python train.py --num_hidden_layers=15 --hidden_size=64 --num_attention_heads=4 --num_key_value_heads=4 --head_dim=32 --intermediate_size=256 --vocab_size=4096 --hidden_act="gelu" --norm="layernorm" --norm_place="pre" --norm_eps=1e-06 --positions="rope" --rope_theta=10000.0 --rope_fraction=0.25 --qk_norm=false --attn_scale=0.177 --bias="all" --tie_word_embeddings=true --parallel_block=true --extras=["capped logits"] --init="normal" --init_std_qkv=0.0614 --init_std_o=0.0762 --init_std_up=0.0878 --init_std_down=0.0878 --optimizer="muon_variant" --learning_rate=0.00601 --lr_mult_o=1.18 --beta1=0.95 --lr_head=0.0162 --max_grad_norm=2.0 --warmup_steps=200 --schedule="wsd" --decay_fraction=1.0 --decay_shape="linear" --final_lr_fraction=0.0 --batch_tokens=[16384, 32768] --max_seq_len=512 --doc_mask=true --train_tokens=137200000 --max_steps=5754 --dataset="wikipedia_en"
Each number is 128 + 24 x the weight over the matrix's rms, rounded and kept within 0 to 255. Layers, rows and columns count from 0. Numbers have three digits each.

# layer 10 MLP down (transposed), 256x64, rms 0.0875, rows 86-192, columns 0-63
163110112081155129110109113083168146152148197153136132100100097088118116154147136120102101130181124161081096087135103115150169164128154126119073135146149151149107124113106148128095155121136150
117091128136092160097146091165097150084130077097135179078145140058129113100121130168177143140137128134157104114153145168082160158113105121112143140139149109136099126128131131155112108124131126
129135131155146132131148087113134086106109149128102136095159138162109109148089141112142195145137179088112114144137134140114121099147144146109151082099156124141147105111118119138183081112135113
140120088098080072136127135137127154055144081131095075126143160141145166112218103139127151104157178097187119088088065142165164138125191117165105195095124153139106128120076104146123108142112134
123105158103147134139129131092130124134113118145144137112141170154101145097117126114097123155119114134110134135138147149124179105140133133134123086144148105133088142128126110138162150098139134
122179142116105110138136136118119105115097119119129125126130130115103113138133129104150140138126185198093145169147154139072136139133201138153066144100110149131092097105135107151140137131096102
168141123160133140125067173141105173196147074117121133136140173089142134069092154174124135116105121105172111120107116090139137145074108125118158122132127085122155122176159157131113130147076100
122136155127106143155126125123112071141130127122161149128081107109161160104156095124130082160130123143111096126136137116104109120097158131133155135132178134112140125113112148121143149125095129
163091126120160121161138083145110110131141109127120112127107094100158125124124138090112119163103123117146118133137162105161078121135134143170081168170148094175063107138114136140132152146120146
144100137134097136135113090079103165118162121102103113124133122113163148094158163159108160156128120106128118128118119084154085152133149152133154095117128163151106164150117139129151097142107131
164133118131111137146153092125148117104092123100136168098100112103120064132152177142115150150127127147130133120142164126135061122115174127125124152130101148106146097117095116124129113145119136
120104123117140131131112143135155116152131126157093148100107161088107163126138151122146159126154068135131082081173112084155145106136099125111115122134113072129147160127156156137120122170166123
120094164116135130110169105127117141145165107125107110154122119148135129128128137129120159124091132124118143147142061146127104124091151156128110129143112160107151135091105153127126133148137117
152137124142114144107171107157123102128118111081084142058118160124145199132109138105148127166123088143098124154131132146124141150129151097172128128118169131138104132164117101126131094123106142
146155078183125130073164123138074105085135118090122144160131106136108159150158164139113137055132125081124136177171173137119197159078101119143119121127148122106134116122125106159114114163121118
112121133093159137149116122138119130124127173142107126123133097125172133132143116136127131086124176156136111146135132113102131104143141122143086095159153131131107130134120118140118170111082137
197140116115081102176134089131133122131116170176097120139134106148118114080106095131143142170142206129125108118140103165111167093133169137089145134133109140108135160113114097148117090118134115
137138162127146149127102142083140127124102133155113108101114109105087149130089079122155154104161107137155118113117173144106158081124178156148147159128156079168123091113166155127102123161106095
108097127144096139061089127157150141142124156154149154122110148089130113144120179189174117118125172104124102140136143141145094115124108133092140154116129122138156138131113113103080147110132139
163141110091163154150073131136098156147152145113084111121117109124106089133146133130144127137178165118136133135106107147107152138133098094161171157096119075153123096166137138110095132132116117
112176120119114108159105088111165139092149148161161080113137117137126166107168127080111123155150135136129173124113148154132143122140096136126104116158115126154096145115165096125127129107135147
125123144089127130172071116164153110103098159111112171109139117067105116138161138120094092100131078125135167168109124130132172083145153133174072144151105128160162118094124148179180146099121134
080130118148090179116121107149142102117134135107185095112120128136149146108102084146173179137129141153176163121136110094119108106122107144083124134145155094109141117138146130133091136091148165
098099108119132088126125137167118112123126147139131136150115099098120126116141125124117132120158112159118129123153168157121091095174117088134127144122145123092144148126153173127110109162126142
125102103142154127142115146137107110120152118185139162142147111108087089147110140117163155138064099119125081148115137103138134128146086129141137133119154174108135149141146162125127140107108128
088176124110119103155133141123128115121150121149162128175139092124074120166124106083079141135186122097142112109107145098140152124181125126113140145156107159122150089156134115105118161121085159
228123140121080127183130128126102110120120139157108107138110127105119100114111134146178134127100104096162124141113158137112126157121089175117169166137118101149158112064126172135090098116109154
128142091152148122101130109149142143171170098131114111160099127158156144153137152088142098111174121108112152080124116123148110142103090124118109117145139112116161128106153140127133126083114116
126138135148150129152113109162069137146106120155136161168127127102118161129114150143131171145095093169130132095160159164074100142086117099130105097118105139117116140096119102141095122139115119
106104106137114141150132098139195097068128142116152163107146107132159126153134131120082114115135125144148118109156129096109142118167108140132130127123149112113137121144117145165152110093070145
155129113122145128147179146093096122171135133150095122172140130159118116122117104106133107127149101173139110132139119132122077138098105139136097109130132165108118079135149133138151151120125122
140102151162128125145097128124115131143094126182113139139142132153138166160117119133099170116096174108145112151143152102145097126117134133154102110124104110147118138111111116163078165091073155
092131127138130120191088104153104107104116138146131118130148127162087135143130137126164149142105132123109166127145146147146132103169093131078105135116132093132133121118134119142122143112110103
106103159135134149113073150124141105123130156147182151095131093153129119168121103110152079146127101147109132137115097104150120140138147140122138123108112080138120150153105093106167129125105155
129168140042137141135149126124129111156095163099132145142142105110147150130154106132115119115140141147086114098111105125157114112125141115160125141098164135109100157102110117166150157114125137
150092145128157083087156148100126101099159116149093140041124148127134093138121131137166178153139117123143142125129119139094146155151141140111160117111113103114116100167124091133120134154135089
139153131128127123136119139165170134128122113118076116144149133122140189119141119126103085140131121143109132139109156108131139129133141134098134129137136153059147123131116117140130110091138165
140096161146127122170123134127148118127120156138121129123093157100112149124123139122157106101149088133158102158140146150123135118106114114133087132168119117121090152143126081120122098116105118
141102095114133128095129113159121114081094055135145120107136144113168132166157176123143142131126121135163121128109138111110186119128177104080114137118111127101134118145176104157122133140128156
108139168125117135103138141104154148126154150150156139100111120137152113142137102124156114126112084123151122119098125180129115107138146098148082131141105091116087150146134089145087187152113120
135132154093122185136154159091116160149118130129134091112162126121118115163152114140157132156064148138139147097114159179109082118151088111098168124117089150109117139135141084125110132101148106
141144121167152126130133150151097097133127070109130114122112140136124083129120130130141121154089148139175110131168146176145112126101160156124155102117143130131183102098102089114159117103140134
114097110147138125119110093160148100116135136074101118112129137119100190108158119093129112138136146097110123123175142136142163152195137174131127119146120123132128120145108180151132101135104140
145128121136129121111120099094096135133143135118133131112122143126116154155106125160156136132094133094131118144122131169104144079153127194136109122154157122161125119103131127152119094100131136
096166116111151117110129168138123153145119169124123175156120084064126116139122158141117087083174161142106089121139151129114113135151110116112124156108126150159111096123080104122127132119152144
109137181120131143121130101154139137101132179148113111105155083147079147153164140138167096065131096106102092129151154133165102099069123141117142169159134111160109134138130116113142132151111087
134136144108087139080151120102112133104141127129113144148128135107153145123118145149151149101159089137116116092166131129143147122069122097183151140146118130118071140141129121146145121160117108
073094091113097105119104098154157133095122111084094131108111134124156136176096120102120119115131118134130137152133167149136114152123143155145143138166145147134156097152133171099097132136145163
089145145173132098138114126084158099176143136121099143114131160164135147126089134125134116131128145128126110135154102125133145118136113167134159107123138114110128097143140145162132113095104126
105120149098088117151097129096114142113144094152157176159125105127153133099166141135110096166136078184127148104149105142147111099075097138132135085147144146144119164146127115111121151095174105
125119138175095129157114133129155100123118127160109145106139180112087180140106183135146093140145134134141142157123137142106129113097154131136104104185104120128113111146109132139123151083128091
146120153104140110118129162119141178152118133122144127165087099141136181129135153123119123104143115094104088086117122121151137152130126125132115178142090148114129149144114116149085146110102083
119126160126090125109123129146127117090139133171145098104094148129129131127116193150127119111156145124070122129091136137100145127149162116135147132145159113159115093127150108105144136143095109
130099147148097143172111122134122120145154087140110086154148132115113118123153154134145132174129141155129128111112086117121121085095150119125167121110152140140146140112132160116127092152110124
112127146148096093133078140117144117096141141098146142142124135118114108107110122130132118179128147137134156154137124069126101120120104089093143111133148146109168168167113152122102123147187148
117138140117147123121098139157140154123115133148148163105169123174181128105112152162139093120127105102123048137100148096161124157120114178087106152105142111139113118130127114128150077123144150
152146117150123128129123119121163119102147124103117157147105101137096080120157117118131138176100127137139131130134144132086157116069097137134130132127143159123144141155139116097113148108131160
142078143123119143133105142117086109127136165145125143148142079154109118129132084117109168123130116148104159141158159117144170113103113131081140133106125133144133107151154141097070088153120165
100112151125125121147096120128114122167113117147050112117076149134103155104125135138155107144185162093135084114173130174102161140142120145147102144152113089109143148169145131150156135109152136
114123082087108169121106174110131121159143145169151123130083138095141155141167142109140096147126149090073106135162100156134183104115144137084111121098163133139086103161166124116084136118120144
132154117142136147107106131114128097115078178086145138157128132174151158157140111148183114138090156109132099147151083115127118113133144163107133113128134084118132114140161097170136109117122154
172176148135105134130116107149134100135105149174151119120163079098089158117109117115111133077163114141134112126126143145141150136113105144111078145129144098111142142120131113145102140113113140
107154162101130122110116133121194124162088126082136114126121113128117198143142099091140093127141169116093111146152125154138118122123175161119101100137152161098133135119093119139134122106097151
117077161124154108174100105166131113100123146141187121109150096133101142168125087130116130134137135113145140139128158112095138150117123097130143190128146090110086120125095115125129101131113152
099149154097118119096157103140147109097108131129158128139125114111073117147129132138111127125113110154113128134151111129144133149162115155137171138160170159141154102116108117122181102152100099
139149182143127084139208132103126164136156116118097109121170174110111106114144130127153140135107139090119142154124122121111074139150167078130135092128101119161080125156123125144119104100154110
096131114107116118118117102131170138160142153155118136140102129144147117181128091109126151125121168147074112113084109111091182156149128105171112132154120158129161113119114128145096142130079159
123141081129131143123119083132130158135122083164125133198098153111120164143133115112117113132136093143196115123117117137134162123147149113150128088152149140132120134077109112096134153109119135
099133136149132152098094140127109163137101123185134116130097111162062097155134130126119123141084146173124112114176086144122098114120176170135170133095121103149118133111183131151148162129096059
155152151143116189080130128175116130121140093133114145119076129140136153121120127120108136147108135089130156169174147122105166061111108097121090214113149132088099134090099148109139132111143146
121105084148151098109136128148123119139106190154110158128096095066145138181146129160139120168105135113101125090132092115126112160152156128136165117125130119110164127135141094148118124125140130
164140092137125152125140163125172096087095136116138159108109119131118088132133152100128133129117090116157131135152164151171119125142135109099138124120115158105129117134094115137158122204106095
122112168122101139059129153146133110131125142121128184085155138144123173136108170104161078111096083153124084128173108114132146118090132164125159165125142092133075134139168123209113128103106149
112156142154116140078167165152128112095158167088133137148148113128106143123174104136128137137141118155118146134145112065186101108127116122119131139088132113107099139135146140102102117138121101
103122111105120118120137128173133132144150099118103108124066112143117118179164116141138122121137151133117136156130123165132078147124143141134167163127138144136070151103110123151100133120111142
129121122143144100139137100139115121186137127099066146136141104127110159126118137110151107113116176146101114142127143158135132125135131155128112125126120099150150121138126162108155088131099143
123136117177139167116146107112125089113126140101148157164163129142116081145148143130148124143106124098142146075131156122152101142177092080165146178070148111099134100109140101101103135145102112
146151138100126117099115122125159107131105127119150152125126162083100101122099106147141129170116124136128128093120105109134127130114112128162121165151144141146108159128149153116094148176127116
134122153180158107124104154121144151141110098110140137130119120086118136135142141142109103126118129140129122162151115089152098137095133087137084073135155083141122162158153150112120104147124134
117114125130133133134108121121125136121105109132158113142164149142126050124161122113144122139172094123115106138126095146119195114104107139138127115148148075129136143169153156111142125112143123
099166162100135118133140154123155096133135080127126109141125130153183075150180122114137114110133104112149135121108103126151090103113109142149144157156096116123118153140081163157135101146091103
147130134130099149151129131146108123102132120114154143154163089126175116155151118128131082153107101122180131097123118140121091147128171119100142133154133108155140129127101097112151111108142096
123122142167148106094165150132201136120133112159170137123112143117105077139130165119157183089147122110173114142139144091161143116111105126045137135148150127174104101143098134150078126118071099
098082119099146127090100141112127134149140193147150189161130159104139106158142175093148164143106077113101110144102161125142151138108126130138119153125171094105109174126107118118133124094087134
113117107113115126124077108134114158110116136137148113156122160133116103138181130098136139127125111111124125145133157142136144123156151131160108110136103112124101137115099158094068136135126084
152136109140161139165110121079148136182097128178088143092062110127140142128164126149092111102135136168082141075114100131137156114131128132136179118133095163146121104111142087150122160169141136
110127107100148144124130114157145143130096134173139119130115153138123079189146120116100130138141111128125099093120143134136125096141110159127144162126146116143133127091145121129114150083127113
152112143154158093139141155092152141113114056150129109128163106085118139112138129137127153093114149129131117154124132099128116153134207129165107118150097151115131146121154132102111107093100111
118126153106128157165128104097141097130110136124168125108152106112150162104150077158135115137095101162130153105165092115125092115159107151117125145112161137129108094148096111159144150136183138
111110137073127102129134142130140089097133133133166087122065112120150151159169086112142147114136120164147143117132136117098172134122148117154166107146134144146102136143134157108167094130131135
125106113138106099119106148145197101120105158115126130133119118130123147172147135146127120113134087142116126150114121115142145142132140150127116195135099165105145149109146113145093094092132133
120176150107126143139150135089097119114122109156135101151147104123140097134109102114135147148130140144176143091153129126122136090123111104102141144134147094114164120162132093122161120135119119
123120117108102120132170132144114111102124148146114152151099107139107140145148100153143087110116086116153144143113140147130098169140113130174170108126106113127097148124093111159122152104137137
135121119139102106143143115131123124126153094104149135151149151110143149143095118110154144143123158096138135132089117128106108115119123162110103121137102117144143126146155126121156170109136104
129175115133130127115169135148129138134146135113102072129131115091155086129134133150099105138136095098138129133121109133150091181123102123134170138139109131149157153152111101110112077112116129
142122136112110154115146161147107132102141161129130121134155162092107069164135109082138135145138156152061149115040149123134111140129160155111117118150146135092117124147100129125127111134137136
169132100126120110098119122094161124086094133085116085120107135130100127183121123164160151136177206164124104087145135122129145191135081116060154102138133121098159149120119119159118134129097144
156146123079106132120104138128142126068094164120165111104143143127149162152125155132110107166106140131114146110125173133121111111119132131120150106159147111125145114073128126161118104138108143
090131176135167105123141181120095137174126110111158088088107105105183108123108164134114102068123173137113121133093171150142157116128123110147107088155139129150135135132127127122096171146136137
128132119136108125156084137130131117136140127128089187121115113117123118115098126134145162065122120131107111119150160120159174119141122149145130103109132116096131142123132092115114128163152180
139105149070127141151159166148148159118147126148130087101148093154148124117117166151158105132117131137150082134135131090108136140159109153095147125119121110142124123046160128123116111108155124
141136147095092131131124110137109152140161111097116115134112131122113078155130108127133176099128132088117142155180136111101091123115135119121136165127116159097126097169145167159111167112082151
123102087105120127102105117118151136135154146147112135130138118143148131131158114112129072128118180157116119097182144172124162141108107172130134129147147076112139121123157139131090100127142119
108095113107125104146117102102139126161129119159132102120115151126096097141099147134127132132118094133119103137137159098122156116123129153189129139123105195130105138147166114098108175137126143
104111136113121149097113139171162095117126154157099174103110164070183116135101111126161094136121104158159137130126171104145120148154118167129160132098154120114114143067131128152112104085119139
126127130136102156161126110113129094149080101171108164148112147148159148098107109146182136139144154148145149155141146127089104096158107134126105125117108089146089087136123104155140098150146154
112130151134150121174180125142118153124136128109091126131126097150150079130146119126122133111124149081133161120080091166146103114102129105125149133158114107122113160160123148100151118111113133
# layer 10 MLP up, 256x64, rms 0.0882, rows 87-193, columns 0-63
117138068123142161107131122094138117072111158142146124147082187145128087121093126168135084113142141154138114116145104122106133144074147095138073108085112131126140145133078148123118122110136096
133139120103097164132143115084109152129137113124151116126132112096118137121135140075137113138132147116095141126108099087126119129129123070117072149143142132122092124122162131109162197133108076
137085107113106168170143139097099085135104146108076105153140166092139122147128118092127130040111134118164142116087081148170141150125155122121144145106107150107148132109106073080160138110150130
155144082100095137113130136124113175142145121100104144162114103092139124099142140125160127122081138140157113140128122115148116133096109111126123146133108138122163101125157143131137113128122090
102128089113166136111115135143079134132103155108088171125076129132101153117109141094061147145138106114136115093172094115170131105158141135110171159131123140140117074137132126113174160148159108
147103138123137119179086122139086139165122101132132116120136142098139102057120106112110106136096140092166110147196120110119156112094126118129072117096092164103184120141119131109128108152151121
117134065121139080132167160153113127096095106104091103157160137110118137136107147143120114103150131099142094151103081142150118144135128136147134115100097126145113140153129107125121136122149132
077125112141159110151129140089148144099146088118141120154138079191131159165137117139126106167111141122181171099138108139099135123146092140133128150097157117114104113153123109122142162134159103
124157139135159115089105139152137146156106177147149107129119133157101085126130115138128139100136148109119152134156091176099149094133104082113119161133129117141139096105142135128100143110146130
115148178138125112115131183097128119137107106132161110119092121144118127133090111152145145135130126085166129128134110123118175169119111112089087165119131128124113114084118119126156104085152108
133160135142124146131124098116105193091112132129150088174123111171111102119123125083106082092116151112140161157116109116106121150116147128126177137136144129117097093135111088164128152156121124
128144080112102113148095158127151123132107158114150129112103115126096157113143134152126104107087152156127062115126157120115127156161103135148119138089107139104109097148116108134116121101110138
118125137140132113068087129101114126159122184115136139156091107123087101114134111137116123103133181123164126079133118100105127122092125131079112116148122127135097148104128138113144154147129088
121127074142147126120070062169109109140097133120145090150105152159169113153100121199115110117092141082126136147125145111130119125100113150150119173078118112108153123108154150143139117118127095
180161120151098112124126107130126108102134108105145131129144150134073154127166123100116167129133120081112103080098140100169128155112110138134141149094115138105164108143158110146142112146139132
117131112127130161089146169141143106125114163142139117090126118094130142167133150133069143099107133123105134152133136098147077163157147080141104133097105159128163140109134146068139159153155118
100124098114110091115130123148125108174147124109108132158178172124122134128154184123122107155115133122133121136126131126174122167140116120125104131137153126131125164129125100123147155090152177
153119172141165159124127107106116130120129061152113120151115126126102137155071104108117094145137128110141104084166104127107143127086179084113119140139136152104155099136105163121108075134141114
125156177148081157126146102129147112093106115117116134153121156152099136130157146130112100135107157150149129103119125122158142138103122142137118186147108128164156134160087078109149083141113120
152154127106106141100134151108095136138085128090102149134123168128152091113125116178108131110110102108133094096142116122135130122114109123124148154056113103103146116132098128143133083169119073
169160050107079136119079096157142127140113053145079107127132142148086117124094107126100141133114122155153116136139072126100142123127167133129081097141148143113134106125070117128139128185170131
115121128145141134162121149112115133195131121136082109165128101121127100097110122138131099124095147132116157145119113125161149112122138150120152082103168101175119117146152122083113137180065150
156127120112124138094132158090117110120119144126122165099154134138153106135156164145126138080111168118148102120108122121056123162091138185093118108076112140151141119149119135139156116103150163
143140136155093113128150087116197129116087132087126137151135139155172142148139136150112118142130162123160171119165142154153120133115151109143116126109115162166145089106132118107118152117127134
137133137149119174141122061105124147147115112151103104099145131115100115155108100156164093072175128134114134146126093107098104148112135153143103116094110104136091113143140136082162118123146158
134111134115165159105114105172128105134141157149129073100087155149112081106096143156109132092135142127127104129123131120080155170130135128098150120095164125124110076067148140128148132100140107
118136122114097165158148120101118116120100123096173140101144112157080103137120164132123128104078139084135147133082116083136103107098159142118139134093110136120100125159125103118126145155097115
132152126138151153151094146118088159180144143076110147150140117179138148136104123094164147162111126152159146111125123105106126120121097064070121136121134127115132133140103112135118141107132114
149154108140106104124096161099059122155140127120107100121112155111107157116145177132155158141102136111127153153100135140139156147108135105119140142117144131130119106148165115145117126114172163
129124132098141121103120095139141147118152133098106141128089104122103153154145157149070113125110126101130141109095109111125125172094156131134164123107114115184117143100108100107091103175139131
122144095116135150141139136103101138089143110077145114117143130127129133098124146084136097165143105146124139119107087136122099151141128139140143136116165137107110089145123152131165099132164089
139117139076110164134111108096092116084125123104102104161091084134143103157141091126141131056106161086150143114125126134115131129130107078089105122132135174137166133107116123157109115116131130
177078125139131132085122114146116156160123115113097124139097129130130136128111078134125162125106149144097101159151081093123115122118155080140130133161113101146145140127158157151082160132126080
153117100122148129150122102134133152144140108109126119143173164112134119135091128155133119104112130140099179142106124068096156134147157119119127121089124144120094089157159136145134116144137119
166110158093129116104100160177123140113134104102091167127125124171118140068160114129123144129106152140174115124138095145157141140126147129126136084122136081164106084176136148107132140107122141
105131144116130122065155139106105136141108148161144075142137138121142073124112148129134139104129153082138120108086112118129143122127092135161088128121099123141117158133166125129125169133139096
114094139119115134130130171136117124168132162110073129108118134114096128129093135125138112094143116127142114118138136166127148146161113126142138133139129087124160162160158178119142121104114123
115109127111135172130146113108131150172163135164117110177097107151121135112084143135134134096107117113073137137142112113117093116166120076132167141112168125166163142133110162149122137099133153
163104113156114144146142145117120125118091132155109108120129108064132125099112168119125128146128166152074151147168129103129143141117099123132145164121123137150152129105116154125151096095132152
091158082128166114157112126119073096177138146108139130134148088137115090124135131127133136110117158139149133096114121132102146153089122089125077123126093121149112122122190123071108143133150127
120144146112121113125154124141142153153125168116126111117157136118111103114108129146149093120162146116094123136147113081111132146171111093157139164142120155161077074142137155157137159130163134
116158137105133180116140072128098155060153086135149146134121178129113149108087158189095137117099098116119096153142109099132142156119141091118097105120118160120125118129124126106144146123120104
126152167107151102160148181141104148114096105124120152088123103119142106107135111155135124088136142135166129080129087097157113172138091069103131116133139119139161123139097096120137108153140129
127124123128093088132124124127124095122117100136138071152109175162121110134145104134106107127092137128122131189073131133163132155114112155153147117149144121137134136160146135150126157070132082
161091156108125152156139101140126126075114113107090124131071126114114143099149126125136100140087149121138133089118102100132161073143123086106099161104159106130183074174149134126124122144127166
155151136129134141157165119152122100128115123120107116137151135141118117153135083110122125140136116158105106112076147122100157147124120092133201099130155079115175132103107148101125146094163114
130093152141154158168123120125113160102121120118155135138128130140112092092153103128140123146120119096128097072159114121114145098119139104089144099088094119138145136166129130123146163147116045
116132110074133137143169138149115149100149133122164150103112140117070103125151113121110106144099103173136148111108146130135140150118105086115137142102151083137149109082130140131111135143149111
132121179135140127152123126108151123166117136101119145129095131128116134148122156073130120086097083109078121105142111101102153141087166133113147139097127098108144100117122138100136186143085127
123157113127149108136130093106105081105133158091153078158128107140149095111139084096119118128085138096099100152126114115141116129167110070111124139061130112128141141098164094128120145149165155
109097122133137128113088114170100072080111142119128139092137132109108106125102115153119149150112109083124177145102107107100137144133127119114162121098111147085166117106121154125178104144145102
168111112181156158153134101139149117139107120128125116113162096127144128118140095075125140122126124135152158150155083160148115150163121156143098088082118148115118117162111122147134121140168139
107146117111093128082159163141147121110114167165115141116140128134123154125080131142131154136133128108131098142149132133117143155071105088146093155121130086126095142126120191115168134132128112
092147107129148146132193108077146098103122115139109148133138121136134103140144103117096136143176135125133114133118111137148126172127110130145113187115174081146106126160127120114152134175089109
152149147140142137151090122110126148128159109174121124116188123123090133134103102115153118096098195131068187146128129153123131134109101142100106140128126148175128113091116097129114117147145144
081130147138121100094138123137135164129125144141133123098124135116166102082104132153151127067135110140122098131130090146164107155150157134133122131131113120168131104149131112131169147154133135
138135104097156118126169103101134111089130087128129099088107127161136133119107133145123128074140128107143157127095124133136124150130150129109103138112162150167118079130171114149153118131122161
129141157132129197096184116160137155124145157134153082136132123174122106129137119129128104154080122113102158142122118071120153106125119112153119170104165126179146144096142118123102174127133152
123115159094147139128158153105150157112115145123119101141090103138099111115164082101089093166111155095166154098101116165106112143131172101108111143144165085158148140137108136169137159120108139
149118133101128140173115122144149149168141147108154181114151169127106122132130118135150116131111152183148123122171109121145136157162171131091131147129158134112180164119147086174180124137156186
139137116158139120118150093176091147161105136158104153116155116104099121118114172123145106092091166098125135128103131117129115162109111155119101108132136133164108142080174082152135108102116130
122157105154140141137145085131136100112169125149133118135123164158124081123145118156109137150099116111150156108094082121118129107082118076164115170133150106155144147143173135157125118182133091
112121094127170148134140146158106133166156152126099103144114099120116153163117117131132128122080104089110090101150113120075149145119124086127158102102135138106102092084190108104101156141140092
153148084103144153124126111124138137183142120139093191128143155133150147135134145161137119164093122145111132155111135124091135157125108095146118124139148110114109095142140085122152145136099163
126154119151133163121107117124138114140098128139139112093153124154131080081112126109118124124136155104098098150138113094135118120141127131120138180103129162095135132135162104088152198103144145
112133123134145114140166084094153087137121129115121165126135107145099125130144149143116090138128118120150151133138142156103172127080118102092104146117151133173129083079128128096107108116134100
090105156148147170142139153131117112117121130105078134095128139163139102114119106072102171129102110141101118112143137169082159136098130089112090156132086079155114083122152146096132130117117101
126096137118117138115128168164086123096137126146097149145116106173129143154162125146086128145144174109119139176132101116055126173160182126131191167111138106145116060129127142128130150122127127
093162156136115113172088121127152106116104089093124106156147133160050075137093110105118127149138163110156135141069114129164141157135149130142154152116133117123125120140117143123122141136106120
065123098129145124084100109143139133140132102136139123122131139085123117110129112139175154118103158099137197116141139110087115177124130122115192147133118113136131111157158140153124123133137161
139128115101137171096167112115070137109130149113139096137147157144178116074102107157124143128133124125141161125118105146123108153144060115126103115110168104107110098098150127113131120095159121
090143124122126103060119133130128136113121156177121160108152122137083171127107179132154113099095167155169137153130109178117131167153134126141151145118137114127141149134195099170130118090149161
104140109100142099145135141113152121097115127115134120130126128132086125087136109148156108140100132113090090128124179119094165141127162129059146126078108133165138151172114103116129126127178151
141187134153145088115151116088134143105131153111160150134146148128160142082086102145134114158134117111137112114137124092152159098129123090122104131100141118141175126155165148142130113154144104
108134099084114114135142130122165140131106118146200109130139137129090111154127117146126114157132112112155129147135120111127120114096130077122135139077144141139080115149148136143118169123146089
167109169170093083137105128103146103151141109118148149170138133175110130113103099123131104120105147112069106137138126097106147101074132102131123107107108083118168104139130140118163117123145096
149172139129167144097134144146110134133127132131130129069129133099140107132124099123117155125108171131106160107167080118113128107122122132173116149115150136117128095095183110087166147161091102
093113099092092132114156094091099128165138123160125104116121098132146076124093117119126152124106149153094113088126114189103139154137151123127182149098142140092109128126142134123111086101143127
113162125159114122125158149139130116132144172098096145116110114117143103104132118143158099114069112132140162122148119133142138145166149126169111143120125132136133126105132107129099165143140130
137100144109147117114108131119130110086087143113138159142167105134135176144122099178154110130099112084116066084123100111159149140119131121166149092109129129159131085129136157150161138114179090
128129128126103149125135098135099127167103127103121106112112160151086111125128110101134109119144107138147138178132086096070103120114088171109151121101113169124111089152095148088071114105115101
083134101138187144165149103106166130124116117157118120146145164128170136102133125133098117111123167119141131156132111160142120144147156145140126147096116091141132120181147145113137138162102096
142112097157154144091160124108083147119150105124146137148137103126125131140109066136100117130101158060103163115146084172119135113166134163116134128079098122101126097093133072170111110121095109
098138127128142138123133130103115121131143117159132129154109126122085118073062137151125067132154085111131116072106084111083117154132099126107139101123132109128098112131107123114130083156164107
127109066110106148106113096109075090128139091110099156162109160120130143119154133116135095143135126074134105126181130111133107168151154130131086164126144176183095131144146137126132103136110124
138135122155087123136120140109124110138119106096118138131116146157139082065114104129155118084095109120132144154130109096109149139127134090129089080152102126142105126134100129154127095156121106
118125124119117134126134105182115113111128152101142117116094129165115078136122093111115121134163133114151105142124123152120110107114056102087134122122174140155102080143090105140153159120156142
102123088110173096126122137126103165155131138147113155148107131121136107147086165097111126139142188111187077125147156160141136125151102096123137158118118137116127138109087142102147156109123104
131145126145158123122098113145130144138106113145136163124100138139113102110067195177108123119157159111120118113150096054159097147142129127103099152102131131143133116087120099101129149144103123
116126119140144181136110146110093125156106135110130110088152122118107170120109150088136101124128118139162117108132109143138134146118134163143153164166108117093164075127128093112106145126124126
108123121117105155089148153152117177151141096122145127117118130153100102119187131144091116128115156124113118149141151101110102154150098134114129132094125150107136088067154137136140118111098109
148123116128099117145227140120124086143109108147108095179117134172126109104121120118123100126116138093164102099101084115120143101133166143136145135150113122121128140155102110098116119112126091
108117120122159123124131136116102114136099160119100097117113115157116119122153144141146122121114133159098076122125105133151102140128122119143095140121169154105102112112095098143115106109153138
158128144140147158145123144094125114138084112151172147143149118126104102129125159093132121118122172132119159122142144117118165078134128119124099145137102125128133096137137129127129180093152107
133107124126128142189147076151113151143118114144124162154113107111088113094127095127138080113167100143129124163143112163123137133114132079105165144128080123179148118144142119144136135174144069
091139088108116145143122156152093096141068159106134173146123143174112069113143142136150170158091172090160143120090103124127149138091109096142114122143155132142130149134109134136080130092171111
096125110149117113141152101129136150116119112096131143149166088128125101127107135133119154106133140123167055106135120131161097147145137105151139150071105159062147106147107128089136125121120109
124106109098139151082119117127126140152126158135145169141104097126130132134126112144128170138134157101148122049115082100107104144103146105124105089099139123138120163120135135107122135155101088
096170175135124134117152115129126092127113118173112161106102103127164153130151122202108125093088151110137125149143136122136111134136119132095121098118149113159113110105110107098147153108159108
122162114136091156132124128091116129155103099115108145136118102109125099107155107128102127159127159122140083100121111155114115126084146141127149106127176086131150152154112111137123109147169089
203177159124115160151120124112159146140104098135150140132101077155143145109126116156129116115122132149096134138124171138147167172164123131111131108088163147152134118109177147138147119123149080
139167135098129126121144130126117074121084139133111130109120126138133132136140110157147154118172150095133094152086139096084124095130136071095090126092081147096130124145083131079133126134125111
152131126150151106111169112107088169116135097119117132121148107140150152124136105139145136148158136115148153143172120187107129099079142112115121146100155090145126126127114123104180121105138114
157106146113100137137128162121141151132142147118129162145132144112107148131141124089169106133134182140120173089145149147142127170149124141121171114117158122148141149121162148173137143054133149
145090133140158162199092137159158125130152097091145078148115122154096146104121169147162084124111140128115126132117142103145134144072100118135143136077131108153112120117128135095099154152133105
107150092108081117119139114110121103108126129078149142115101150138145139163116168136122116110107147083181117168086153090133140153129101133103127118116134131107151129155125119112108143125098134
106155129119145210096111124165111146125095159125138084097154123148081135093122141146138171143151139157166179125124129134136124120115108117146157110116157124129156144140091128136145105143136106